config.yaml
vocab_size: 8192
norm_eps: 1e-05
init_std_down: 0.0
weight_decay: 0.032
lr_head: 0.00844
warmup_steps: 200
batch_tokens: 262144
doc_mask: false
steps: 3460
Each number is 128 + 32 x the weight over the matrix's rms, rounded and kept within 0 to 255. Layers, rows and columns count from 0.

# layer 8 attention key, 256x256, rms 0.135, rows 198-222, columns 128-191
[[178 127 140  88 124  72  86 153 144 145 154 134 154  68 157 121 104 113 121  95 171 150 155 146 138 142 197 167  67 116 132 112 178 110 117 130 124 123 111 116 102 137  89 117 155 186 141 112 102 103 145 142 174  47 126 110  87 159 167 144 123 167 119 132]
 [122 127 136 108 137  97  77 138 147 108 154  98 135 114  99 151 191  76  97 106 144 212 135 140 116 142  44  97 116 133  76 100 181 137 162 163  93 110 184  81 135 112 162 103 156 138 128 128  53 174  63 187 109 163 127 126  93 135 144  80 174 181  81 132]
 [194 142 168  95 187 142 159 146 100 169 144 143  77 151 140  64 134  53  98 107 131 147  76 179 133 123  90 112  70 139 159  73 133 138 123  96 104 117 132 128  72  76  72 134 162  48 123 152  57 138 109 181 168 107 189 138 184 144 148 116 106  65 128 137]
 [149 142 122 161 160 114  89 158 118 153 103  97 147 178 120  85 115  97 123 152 133 129 130 202 109 117  89 154 129 177 154 174 100 151 134  98  84 100 144 124 158  97 127 125  43 114 117 138 126  64  66  97 140 179 111  99 122 182 135  83 119 141 117 192]
 [122  99 125 145 111 108 116  90 121 104  69 113  93 192 110 160 159 139 137 112 118 161 124 121 139 221  59 123 179 104  80 153 142 118  70  82 114 199 184 161 214 135  81 176 107 115  93 203 110 143  97 185  90  45  75 137 148 108 129 156 147 191 118 201]
 [103 188 159 140 130 133  84 191 116 124 106 136  65 119  96 102 111 129  88 129 117 123 131 131 132 173 192 120 121 164 124 132 151 169  68 183 112  86 113 141 166 114 176 132 140 125 116 116 111 112 132 103 107 110 115  98 148 118  57 104 129 159 169 104]
 [ 99 101 159 113 143 116 129 155 105 143  83 152 135 140 128 165 126 175 180 130  83  86  72 137 106 139 140 125  83 121 128 135 132 101 132 166 132 112 113 107 121 132 145 201 108 125  76 117 126 135 161  94 156  71 152 131  93 153 123 109 148  96 148  32]
 [134 158 125 146 136 131  60  86 107 145 104 100 171 121  81 129 150 171  95 129 129  93 149 124 204 142 223 144 100 128 122 140 176 134 148 148  66  84 123 223 139 147 149  83  87 120 127 184 146 125  59 127 147  91 147 116  99 144 130 115 116 152  97 123]
 [183 136 178 108 132 135 168 158 107 118 106 158 121 119 180 159 149  82 109 124  80 125  91 161 145  76 135  70 178 145 134 130 124 133 113 175 156 151 128 119 146 116 122 119 136 152 168  79 111 165 123 109 130 122 131 146 119 169 172 175 115 129 135 154]
 [107 164 159 196  94 122 200 116 136 107 107 145 215  98 144  91 137 135 130  67 145 135 105  37 124 151 104 135 161  97 133 152 112  76 172  99 107 108 126 124 203 137  91  63  69 142 138 122 103 167  39 130 137 172  50 124 122 154 127 156 127  37 127 170]
 [118 128 110 163 118 125 163 157 128  99 142 127 124 135 126  96 116 101  55 131 147 130  72  82  92 122 119  78  85 137 121  94  92 137 132 151 151 141 136 218 239 192 127 172 135 178 148  98 152 135  70 148 112 142 151 141 121 145 146 188 113 138 149 100]
 [169 150  94 114 123 191 125 112  66 129  74 129 130 109 159 124 184 142 138 118 115 143 147 141 134 155  72  66 104 120  97 145  81 153  91  83 122 153 155 107 170 137 153 128 106 219 136 152  98 146 168 107 157  77  94 135 119 145 124 118 155 162 135  87]
 [ 95 139 184 159 124 123 131 106 121 139  93 127 138  80  94 179  53 174 189 146 102 178 154 109 111  99 135  87 121 128 141 138 136 175 117 125  98 154 135 141 114 129 134 158 188 153 142  47 114 116 169 170 156 145 109 121 166 191 131 106 169 119 124  91]
 [132 131 144 137  92  70 173 103 102 141 139 175 113 128 179 160 140 131 123 135 115 138 113 107  99 145 153  77 114 124 109 141 109 125 164  88 153 145 131 127 144  71  87 149 100 111 113 169 136 162 151 132 154 188  84 123 120 133 118 160 125 145 149 127]
 [128 153 150 122 186 154 191  96 137 151  81 191 120 125 116 163 120  74 151 129  75 109 129  85  99 133 100 186 162 148 174 103 145 157 136  48 156  83  81  81  77  73 186  83 132  35 116 131 106 158 121 138 156 152 123  43 131 113 158  76 138 207 135 109]
 [142 212 131 170 163 145 113 134 149 107 152 121 129 120 102 127 116  64 147 131 118 166  61 141 120 118  82 163 185 117  85 222 138 159 166 125 115 124  91 146  97 148  82 132  93  71 115  82 104  89 146 133 167 157 131 135 128 132 141 124 120 149 130 162]
 [176 153 128 105 198 104 102 117  91 184  69 140 161 181 160  95 188 103  99 122 154 121 139  96 133 182 128 119 128 107 161 192 153  63 107  80 174  88 133 145 100 114 153 135 121  83  85  87 175 148 133 132 179 125 150 133 170 112 142 150 138 129 145 194]
 [156 148 105 162 197 157 214 148 139 114 217 111 100 151 103 114  74 163 169 103 151 132 156 187 103 155 130  71 145 134 132 149 135 136  90 124 146 138 123 129 114 140 135 118 155 191  57 143  77  94 144 113 118 183  84 106 187  76 176 187 132 122 174  97]
 [156  91 120 152 134 160  64  63 197 156 160 189 112 174 150 120  77 132 116 120  85 100 119 111 165 141 152 139 150 156 151 154 170 180 118 117 123 124 150 168 144 191 150 118 125  92 127 172 133  87  95 113 162 157 118 104 129 129 151 109 151 109 153  66]
 [124 170 129 116 147  92 148 138  87 134 201 157 138 125 105 106 145  93 158 143 164  98 101 103 103  90 133 129  98 171 170 105 163  61 215 121 152 159 133 184 184 133 180  76 117  80 156  81 138  88 116 112 161 178  96 102 158 152 178 120 141 125 155 102]
 [109 127 144 117 147 112 104 138 184  96  68 143 149 198 198  86 145  59 122 156  74 110 191 169 100 175 162 187 153 170 116  76  45 133 120  79 106 231 138 149 101 108 169 136  46 120 116 110  93 131 136 133 118  82 152 120 104  67 164 135 143 189  80 106]
 [156 138  85 141 176 102 138 119 142 103 125 119 177  85  51 105 117  77 116 204 124 127 152 123 105 173 196 163 127 122 166  80 142 177 124  90  60 140 104 124 142 152 133 150 200 126 151 120  84 130 136  91 145 139 114 107 112 135 131 125  90 142 195 145]
 [151 146 139  83 120 162 101 132 111  86 127  89  97  80 134 138 183 165  95 202  85 158 111 108 160 166  74 170 196 106 118 181  50 154 123 142  95 164 123 152 111 137 105 167 119 139 126  80 135 122 122 118 125 116 156 170 110 148 141 145 141 138 159 135]
 [141  85 122 127 131 131 117 114  81 119 166 132  94 111 194 148 134  97  95 107 148 156  85 169  74 113 107 153 144 170 147 151  72 108  85  85  77 122  97 126 110  84 154 181  54 136 159 105  66 161 147 134 146 178 131 171 114 110 118 113 133 107 155 110]
 [114 109 111 168 124 197 186 176 122 133 126 156 139 165 110 138 128  96  87 129  83 148 146 146 132 141  88 158  73 116 110 103 149  97 125  78 141 151 118 107 133 169  87 155 104 107 131 148 100 138  86  99 114  72  97 127 114  87  85  82 134 115 128 176]]
# layer 8 attention query, 256x256, rms 0.138, rows 199-222, columns 128-191
[[198  80 191 134  88  85  89 113 166 103 114  98 162 143  88 140 132  68 137 126 143 128 166  50  85  91 120 134 174 188  89 125 145 139 104 134 171 144 103  75 158 122 162 131 128 132 151 116 147 143 171  94 135 109 134 192 165 196 103 166 155 133  63  69]
 [134  70 145  72 144 126 162 116  84  98  93 138 114 146 128 104 133 122 110  64  94 107 152 209 115 106  80 124 110 124 185  71 161  71  80 186 147 171 124 135 154 123 146 134 131 123 122 177 169 130  82 174 112 119 208 104  86 102 157 128 122 113 129 130]
 [108 117 113 129 158 131 109 110 120  79 123  89 169 143 126 132  85 110 144 115  95 183 191  94 161 144 132 116 137 114 122 161 128 147 145 168 134 143 101 120 129  91 185 113  92 146  79 167  90 153 127 131 132 187 137  40 114 122 137 107 148 144 188 147]
 [122  91 166 103 116 133  63 114 176 147 147 101 173 128  84 167 151  87  82 156 140 100  95 116  76 138 100  61 192 110 112 126 144 128 134  93 112 153 136 171 222 181  91 132 145 127 149 130  97 129 131 161 156 153 116 112 142 116  98 164 153 126 140 120]
 [121 151 187  76 108  98 111 158 115 183 181 137 134 133 112 189 161 122 150 113 136 165 103 110  52 144  84 100 126  92 154  85 103 153 142  75 151 135 176 118 161 127 125 137 125 168  98  97 114 185  82 129 180 122 121 127 140 129 104 124 138 122 110 125]
 [133 133  47 177 159 152 138 134 114 121 138 129 168  96 163 142 197  83  76 149 127 120 165 169  82 129 106 106  81  60 167 122 137 135 191 135 110  75 103 105 198 150 115 168 104 184 152 114  95 141 186 143 138  93 199 164 132 165 174  85  79 141 121 151]
 [165 171 123 203 136 144 133 140 150  64 177 150 145 103  15 127 155 134 163 176  86 157 126  93 172 136 125 152 146  95 164 153 118 136 153  98 116 236  74 156 193 116  99 188  70 124 109 165 135 120 130 174 132 119 158 111 122 114 191 108  92 109  73 143]
 [159 134  66 117 127  88 111 104 119 189 130 131  48  54 165 155 162 144  78 147 144 124  90 131 150 119 126 164 117 139  74 124  91 124 109 175 185 125 131 100 114  64 118 160 152 144 113  61 130 167  93 135 149 115 190 161  96 142 110 151 120 157 110 123]
 [190 132 113 166 126 163 188 160 145  88 142  76 179 136 175 130 106 107 109 104 138  62 174  94 144 147  89 136  95 135 127 117 145 107 197 113 229 118  86 120 148  81 130 136 183 140 187 132 128 140 133 136 102 185  56 116 131 135 163 104 133 161 136 160]
 [102 123 132 167 163  84 139 138 116 121 136  62  80 140 173 153 164 113 126  81 143  91 127 102 119 107 109  95 133 156 200  70 162 212 131  45 151 158 110 176  92 129 145 115 186 114 123  98  54 146  87 155  69 143 203 166 136 127 129 112 149 126 161  66]
 [115 125 137 111 121 176 151 125 142 121 158 101  73 160 152 180 158 140  31 146 123 112 102 106 121 116 166 169 119 133 142 115 117 195 152 140 120 191 170  84 140 158 112 116  62 109 137 166 120 135 173 113 144 103 122 122  64 150 161 126 143 121 142 166]
 [124 152 103 168 135  92 165 143 139 125 132 151 186  19  98 108 134 194 135 171 140 178  67  73 116 121  73 134 138 118  63 166  69 130  94 118  91  92 100 181  89 166  92  94 154  83 159 153 144 112 125 169 120 127 136 154 132 142  88  86 149 136 153 165]
 [126 119 128 164 139 141 119 167 109  89 199 119 105 163 155 116 124 199 111 144 150 115 156 154  63  67 163 196 132 136 165 111  89 157 108  87 100 168 103 176 111  68 137 105  80 140 120 119  96 145 162  95  99 136  86 109  93  72 183  88  80 130 121 153]
 [169 115  47 173 131 122 136 106 196 119 100 136 121 157 106 126  73 109 131 124 162 128 135 143  92 167 116 116 145 107 116 110 116 137 138 115 101  75 111  53  95  34  52 125 158 114 144 178 131 157 116  63 121 124 115 160  75 134 149 120 134 111 188  95]
 [244 109 138 137 193 190 144 152 135  96  60 162  95 168  74 150 115 176  91 113 135 204 127 188 160 159 174 134  72 104 151 190 139 192  92 169 212 118  95 136 154 110 111  95  74 139 131 143 131  63  77 153 135 191 115 161  66 152 152 186 107 139  95 157]
 [140 139 117  73 131 121 172  90 144 126 122  91  49 146 118 117 131 145 154 145 112  62  85 115 114 147 152 108 143 108 122  59 103 162 158 125 147 117  74  77 142 142  94 140  77 111 168  59 100 140 136 133  81  81 114 131 147  89 124 156 137 196 109 147]
 [112 151 147 153  95 124 106 144 111 142 168 141 118  89 145 134 113 118 135 116  69 123 136 152 158  86 166 160  86  94 157  98 126 197 129 136 213 118 114  83 123 124 177  70 177 153 126 226 103  98 148 163 121 140 207 101 117  99 116 159 127 118 166 142]
 [114 167  95 169 124 164 143  81 132 133 200  86 143 199 144  86 143 152 127 155 110 149 188 198 130 140 192  82 155 108 173 114 116  97 113 118 153 131 112 112 150 105 148  92 117 180  91 122  67 111 126 168 119  94 106 123 142 110 154 111  91 102  87  76]
 [ 72  95 173 103 114  73 156  92 100 124 140 197 118 142  79 153 139 141 148  72 113 139  91 138 131 134 118 170 147  97 161  65 110 142 118 129 101 105 198 154 153  71 189 134 135 102 121  84 126 151 155 197 111 161 145 126 112 138 143 138 171 107 126 117]
 [123 229 122 115 127 118 109 125 212 103 136 158 163 127 151 109 112 117  77 183 208 110  98 152 179 158  56 101 144 169 127 132  84 128  74 112 201 140 122 133 150 106 201 105 113 142 142 107  84 127 110 135 140 109 165 104 180 142  86 111 122 108 119 119]
 [154 129 146 109 131 179 142 129 135  75 151  73 117 109 123  85 188 144 133 120 167 114  76 143 118 106 108 112  80 114  96 116 187 119 111 118 160 161 101 150 141 162 130 113 115 175  96 145 135 132 111 122 155 115 117 143  25 147 161 117 157 117 172 126]
 [175  89 140 158 164 162  55 105 148 136 170 193 152 114 133 110  77 160 105 139 161 104 103  67  92  90 165 131 155 189  99 189  79 171 106 197 110 112 120  87  69 255 169 133 103 152 155 120 169 117 139 166 158 111 194 204  84 178 145  72 123  97 154 155]
 [ 86 184 119 170 121 178 150 110 101 123 116 111 113 153 121 183  90 134 138 154 124 107 124 124 150 124  45  87 115 120 152 148 120 105  89  86 142 149 132 128  60  94  76 143  57 165 132 101 153  88 152  87 182 178 131 130 138 129  85 171 169 157 139 119]
 [144 172 119 127 150 170 172  99 166 197 140 129 173 138 174 116 151  78 108 134 195 130 255 158 121 130 132 143 140  55 144 133 104 113 153  96 155  93 131 135 171 140 126 112 104 105 151 134 133 150 114 126  79 107 112 123 139 200 144  96 147  75 119 109]]